Weights of a small GPT-style language model, trained from scratch on English Wikipedia.
Size: 19 layers, width 128, 4 heads of 32, 4.02M parameters.
Architecture: LayerNorm before each block, learned positions, biases, tied embeddings.
Each number is 500 + 25 x the weight over its row's rms, rounded and kept within 0 to 999. Layers, rows and columns count from 0. Numbers have three digits each. The size before them is the row's rms in percent of the matrix's.

# layer 12 attention query, 128x128, rms 0.0569, rows 76-127, columns 0-127
081:497502483511511518520449447486497520477495504528475495465491447536508470542475502516526514555531525483536465511495519470504466512491527521519502479513523489504438520485475457526502519499481550485449504483502537469474484486525494511498474518456499492506524486509488482479539506538494528522500503526500501555508478466533472484500463480483508532478454492520450473500485455505527486518496
105:516536518490493510496544523504504468506473527496497553525511495478536526478568516486487522531515527506495530484511478546497513506531541492528502508447492509521540507506548504482517484469513514540491525529513500442530546500502543498458519520541489512449496547526519495537537505517537479501511524529466507472529517509523472488513513490503516501523519523497532520490503466526463505541502
072:540496483512486498525469471503534541477485498477507499522534503533514458516515527497495493553487462525505558508495538510481502533522488507504494486526488556483480475496535497506503500517516511493449505510493482515520489506518531478479468513578449507467490506518489509498493520441471455475473486513491492460509500517521499518461460463475486547535520472457517499473494489548500525523495
079:500470568496456470541511505509530448509526475506497520451489477466476500500462460516517531497490512495467495507510456510512499511541499461513540507513504501513499503498491512509501487484500536501459495510497499552528535489488486484496496556472490473539540487526480543513540487487508498511481502483471501450495563484514506492496510441531467515529517478456484489514502509500541539525473
080:525518483503499517496462489471478486533529482490483437506490478524480480488500487539532502500484470499519484524485545479522484507466464507492498510539503489451463491529506459456546556531501516504456491514492548540479453516482453510480488482459479495514468485516489463511481462526478499521519506561538501531524492537488512522477483518519513506473504499478477508520512458495538474483511
094:494509485521530514484455443507491496474477498495555487527493439505496467507476446502491509500487482456529479533506527456508485499465489508469523478555509475472497472490477507518519481497490535530521484501483512515460466511541484517557531506509513511531526464475488455488462497507459525488492443518498509518490493482487537494491502521491538466491471503518467506500532488455511480543497
084:507522545496491491516525519455563472560476525519460486493489497510500498501495530446497508515451559506485493477483496510519526495528533468512507526523537484539506496512507518534523514499521487479532508524522538483516518503512490541503528503511490530508481535508499473589516563497504489492501533502487532511500520491535512511494459487505505498519546540501515482538529503500511530504533
083:478515517478456545494490494517514452468477503505487513493486510498510497513518493471502479522475517506508508502503462502478517463514484434508486529538513505511545468488496484466496505452503521494509544540510510510533489510513537500539478456511482527490522538471468500512557516486505516490517464502475512501509468530526496507549529447504537490526568547493470512521489469484485542456486
087:534546520508496449485527545521491486517464492471521566470519517478476512487509480492501467507497493493448476518484478513509497495483491510499525471480487509516492509490495485459511513475487501511518481482474485488517511536493530470512522503512493534458513516485516461499486498461570464498476483471492489523491501511440442509483482505477483508495471563492506524466452502447438485492495
081:512476484505535525533423535487506494481503519487490507529470494519491485504499515506482518457459548454489516471526561496491491501464456520453479496498468483477481489534514492492556526475533475513498484503461512492516502488503492528503470499496516457502526516522521534478509446514530518507487492519562459446468526517542499491528495463498480503536506480510503520495472483519494527496493
092:474482507440470490484511516491502519462503536480514511459480499515470488484511479489502499529513483497455518503491430512487471500508495479525523531476537484494532470490472547494505496498437514496488513486474484479519502479542558475457497492505506550492472494472459521503493486458504509471510470488446497471474525505510476516494496464489475463534497520478510506513514547440457471481504
090:516459500512491509516490484527528516522517511537481506506528488534507472522514508519488479499529541507519515550512538518511507525498544481522499480524484505477506507495514490538497501508521496437426484520520499485457486462485488538543478530453524442501480469510458524486493540485494477518505482500517474560506471469540516538501502510471535530494482490518508528499518493496501534540551
090:489543460487511496501491550521503458509508499487518475488518472470507470519477495548512478530508465479521471504486503504478460498478468501466463500509491490481442524479479480496502471526462456470507501478520469476455512500490466501505457533471517484491473523481448518493544506495475528551497433503544495503451491445508490483487456533494515481509494490528457476502497497506509510510503
095:540538506553519524508474511489501513470489503484506470517491475497533552480476510559493496482514504514514462519505553509558487484490506535462499485538494479482489515491538499564502510506498491526522515547474516495486516507510482459517535479510516513543517473552484472509513507531438507503504487508528511540497493471512559500467510514482530528493477481492531496544487474490507528530474
098:475517439466491481514531523503495461450533524489514495488496523479522466520501482493429498439543500493488452502493467449487487518513486501507489488449515516510515479454505508473500515434454494488477480515501471528467506452481514502454458476478477471530467495483465486451522508496467485501517489490468523506473470491493479526490520502495495488477478491481501513508490489507466507525500
087:477506492496444490468464476501502507445498515504463483470517514491472440475503487536480506476477467501488497507539498501497494512525525436523486485506511494529502451485483488449499474527473519495493471482483503497527526542497527494489511483465524501460463438429474501511532511478514536496499527530473511485479481448520464485491524483478468482522514494521464480462517477507489484492487
087:503540485520548465448471551510493527513470490469537511515509520527531496504518493508482489497505503474524532542533507480502500486498495484500497490533463525459521512528526495495498461482488451515481475512420507489505539497501472501503504537449498449529537500480456487489504474513492531506463506485501542527459498495459467470524506521477474500470500505489494473452514513531512515507462
086:517487481484482529520509515556515543538534496494487503534485495527490492517500502502526501511515525480501499515496565526510516510520450545492491501532520480494488510462515487534481496497500491495538517506527509519444463487521486516505554530467481544549510475519493485485512481505462472510477478518493507531484462491539525507502507509508504522453478474532463492562513536467574506527500
091:504538443570498508479445506534471481517529525525490480493513543530493527505501515524507518503521515515503564499510552532527473490532528536497523497545495514486498516501520530503502466531509484528479485512500545474444472545501496507526523540477515491518533529505491489482532524544506535495506476545544518525511476490502517534461520521499498502516485481520463485506515505504492502519530
097:526507493528525518516468542512484534569507524495486534516519519493539492528493572540493498515527502509487511490511533503537466500512476538478499502498504501473495512513485516553530502489534465470535531497519508508514504474504476545539503548528490485506540504531510509476513466528467505521495486494548528495507474525537538522501503489538493526537538457534499531549492517511520513518521
111:465471496532465486505510488483520505489497526559488486501501464528492500498525472460506532494525526469478507550567518508533514485458510457490479474439474460507519487494508500509508534449498528475521494504489530535467549449503474431502553494527536487511487508506497500450515468539513474490493439502499524509490509501476500501511490499501510493510526496484497507497496472521476481487505
118:450469466523518491529484547512472498484475478523496487512506455525440474493513498510512517495524460460486491437517489466491481499562523508495482517513474519458506541474498464514515482537550495509502524478486535533478465467509470507475495471504500521494498510448476486442474513528486456475485491504487500466526490486498518453520497483466513513523473520488524457503484487490494483511478
107:501503496538509482514493475504484536528489541489491507500503466505490498522508509471506514484445507492489494508486482512485509450548500510463492473492461496465515486468507506498500514475467475479498491513498525467495473505473504529458494441518516500429478495490476467484504504510477472407489463460478434513533504469523460491525504483519486483497515483474543471461507495475526523531522
111:542510551440501547508500519537509479510506522530514476474507481496515498473457491462487519546505472495489493520500487505482466527459520545522490530538475518544534524471481463530535484478477442509500514461475522460494488504505497512520455493513453495500471501505522480537528513519526493498458492485532450517489474498506552481492560517519506508505510508481508495501504513487461485516503
126:533549484536541519494492530487521501507524444531515510490480538541493535499506515493465540550494509488504514504488536502497534496485515506520521544479481486556508478525499513542498547531506530509544520505525525541536534480481492511511514516463503510514509504462505512490516497469532500491456495527518484499495498529486497520520543537517569496568473500509527484523522475501495510521529
109:474509483535495507477483522511533502472498504490522484476480470459447487469461496486463513482526524550489472504477533471500516516456513501536485505469499502496467525505491474495459509560492482479494450514490508500456502496488499522532461549518559598541499495518495507502500498474495480507480534493489477505521550514506473474515478516486469512513515487508543495496532509509493506465496
105:482527491481522487546518505467497490473474488468522521520519485532460542526428516520520522506493489496466488501552506473485501473487496525495502478479482512471457504487472506490503467480515491490493543488494467456506495497458514497523507454470512500465484486483497532521503532469474504534500473513486474544505524549471503476492476472453489518480550514476439481494502465483457455520502
106:486497473489484488498520517500506503521510514432549502483520484515481455501504510484531454500482490503528514537460496495497505498464473481501459498493530486560527511464510518518510467518471536515506481507491485521512468458488466494457475486451538517493528482526533532446502495496537499459470545468519489513536493498503536513465464492473550513512468509525524509491483447502464506510481
121:503480533496515511506509538519544510502533552498559523526539522498511516461484520531539484482503483480520523536530502489527536488511506503587541535482523534514481478540548512514489517492508518505528513568530540486510472490503527498500519496495473516517500519532540525519509517508482476465515517543488518523517538535531533508492532505502527493498465500524515508518520526478478496499489
114:512545474509469564508561505536492548493535530508519521521461490490522532483516522521507508512450495524519515479485523516529503519504541506485510489528507517492490541465507488508528471507504479499527493512495479516503528475509513523528517466509526485542459512511516508539511513509499484501530476500498529545539544505506441503487548515514484452527515550526552486488477468487542500504488
110:533540488520497500506473495511488477521513493493481516494509513490492522510459562494524555476527454515519488502512501543497536477455506515525471527449516491481481524502498483517535458514492487484536484488493503523519520541524502521518537540508512522533549522523449537462501491425446511467540508482512512531529506501512503504506540486529524512505487478520532506506516481516484482540515
105:498462487473495472530481471502496467449436475479535508487528518476523512504495514458501444478522495496541473436478472477532505506500505507518453508487493496495475461493513484524466513476529485505518463491478491528505531494441535462511536501486524521503513503550508479491520526478493547518489466520502483499521499518505482501510555490486464495518455509475498442541483498514511483502520
109:522505547541558519560478514495529518487491502472510521507495533532453495466532524500495496471530553534500503551454552495456463502503507528490503487494533468541512497528494506529505469520497499493500531479478495528481481492500531454526490507520495522523501514510503461514473491485508514503510503516435530501521488514463534499487485513542470496504526538541509502502522494463488509541532
116:541510507465534511479508479575486509511513529523491481535451491522527477500541494483492489512532501500530480530503535520520497526526536506496502477471507520491529466536480507506540529531500484524507521476547547479541487509522518460518512526470490540572486504513536518485504495504519495482529517477501518521515522507474512492508498475468523536498531555494501491470477543540490503479539
113:504526465503527484464492493474475469529440475504473491515499518497501481485465492501485484490512503500472474499506509495484533505531494525486517477480506520502492459529445510514539465483474528496481537533525521503466507461464513497500464512527510522524528496499478492516524574518461492496473516516489476459510450485494469566512539499462494521521484526522554519452499525476527487492460
106:477523503490484463480493506495498528494475531534463524539458467479477499467528548495497510494470532518503499459499477504486492525475450506515476456450489487533475514491516509497449444495524485497496497521465542483494485498470490518533520555533488485507510486469510514499515515527496499494498457511516535513480472503521491512442477557491512491493504464491522526510431541494475477492537
109:488489491510504514502491490463507482515513488479507526521482475568479476500490493477468471516497483441480460467489471495508493569542514500475526540508514497499477581515490476483471521479487513508494467496470521517482491497477488443537497475534489514469476487495545522482520499466490472481535476506523517513511417527509465482468497487525511509513511486519523494504492482511485498520448
108:523474507513469505507517542505497518484459480497506495510524499473509531476461507501485494459492488506505494502476517502529493519494443462469490512440512466486515506498472523555495518507534515502473480501501463457526502538517488512478498501515507507495497483451459470474473486531554428556518506500477493472508503472547502513485499544452475485539518491477504460471484463474496482477463
102:483518532557505512505503513496500492485511499499480510533506512487482513512531478489490528491522556527502467510501498531462472508506490514478535504505526516467489514477532494483458484463473527531494502505488511503541522480507539495510518467461519514472520469532511462505537520487532502497461524464543489552513486487549534523557504518514503493483520469501536483506507472496475590479450
108:513484463504505503521527466511528499532506502502488457523541531502504516490467488509498486532507530527435511471549508529522466515510496521508499449485499501471509511519498498493509504480473519515523469491452462458530473475477503520463472511471462524547474547457490493524465480451520496494505508514489500508495502438484537501492499515515488550513497498498518460551474468533519504547506
113:505486486470516501489506485504527502538461474519521480496489459530483499504485557517562517454467538450547537509451500508511515494519549485501528454492506526484495511510493538515521527480471496479488506518453510505505481519504459493539508550466523498534492504512499510499498499462464505492540501474533524497517450507498523477497544494472518514507502499476455500515483490491492573481489
120:518547516516486501493438498481496505456490510494494518509533472518479479530469508467525446507482500509458509510487466522521467503437447478455499475485482502494477470501468471525505485497458494472470489486498497520476489490514517457481511498458499469512495534468489499498481503542543489447502446496497472494477494511473497479479506456473476504477463468502529477512507530471531500446487
122:494547521517521503545505550510493516537496520519462527524518496465542555518483494532547514511552523493523532520524498497483534529525511508554496523532524512484525495524520496524488544478506487500483503499534515511487474557505508513472516541523543526483523477509529471510491467502533520472489463490538507517532470523493471494506515538493531470494510513477532467520487525529520523506541
110:534513532480495481478467491524501483527514482493444513518483538470457461536549469512494476488527514474480473479541498499494523466452479533530490478518495517475454477491478494475510522519502509517491484506496509494512504515478484477484530528530476528493489463513498452496459488452490453514536476506524491493478494477488496512532479495495533534461491561485517490483468441446505498470501
106:476505523525472534493489467516471474499448505485536504491546517500494535501505482515515504506516516479509490464580524529542462517471465495514507483504502526520501528524507483459463475559478514510517526531488500513518483477508475539494487493491558453465501512513497560535486492467471478484474472493478520518498458521515502532470505505504494513519529545482511481496521530498515520459534
106:524472477539508515501501510455511488514484493496528564524485498528516507450538527489507527552495497523544522532487524515519496544503484489502468511541519532426484469516508498511529518475478523480519482499505503473463504529494548500489496479483487536515489443521501496502509523471516524510549451531491522453492507530493530548548462500501501504530489494527498492501489494481519494511542
109:455485539530457488489481492480478486521506538471490536500476482543506425499470499537488496501514494490488513502434484507527534474508515509493473515482503527451492480500516502485525496519514488522459473488508497486484524516485490556470468477504521494550524552503507492506537513509500478496462491477478491470556529505477508533516480477539560514470535504538497540493496503514480502469518
109:509472506494470482493455511537502559512494486500452472510504558515486508515522509549516495518507497458532530512500500502534463492485501555488543506516550535578508490430493504498451508468497525482491467484522483466467504485486511501498507497516497513503499485504512494474531505487485537526488496480489530476515530486512498508476522465475505481522542468487532495534522441474484512479493
112:521480510518505496508563528472484475549526507490523488548503485532466501507481502463517528502512513525514525488519506506506462528556471510510506460481515527536491469510499461512512478525522478584512524509566468512478516504441512472560512512510525521469525469527517547494521469513500543476489504513501498491533505504475489518520508502507503496497539475481509495544512528487519497494505
116:489466512529502514521510503528508506525506488469487476504491502510485485476510450486520499465527487522469531518531477477484599500497475510538542512506560524497514527482475497508513487470516504496486500522468495522468514529509509513542511506447496466499511525448531496525517525471551477501547500496523518488542503517496527532460514508516501500476543502520547475504484482507510465448523
103:492458472515483491516535524519504508539507498511503533467532516527534476480494509505493501564496502511525468555495496514475494512489507498482486518496478468451465485498521483478472557515513474504507471500459555480505488518524435504560560465533482495501488528527514508483488536486542520525460510554462501504531512539500502555482502499483490512496504498503494542508512499480494500486512
116:527521487472552478492476521532523495482492552496496529529504514531508482526478519536481502531508536531560474504524472536579536516504512556502510500524515524505547512484535521522471519528529487500507516527471506534501526507478523513496509501498524506508519504515533535509512510537529502505550500491498517504489528463513519544502526514472521551491509510493505528517544519510550491544504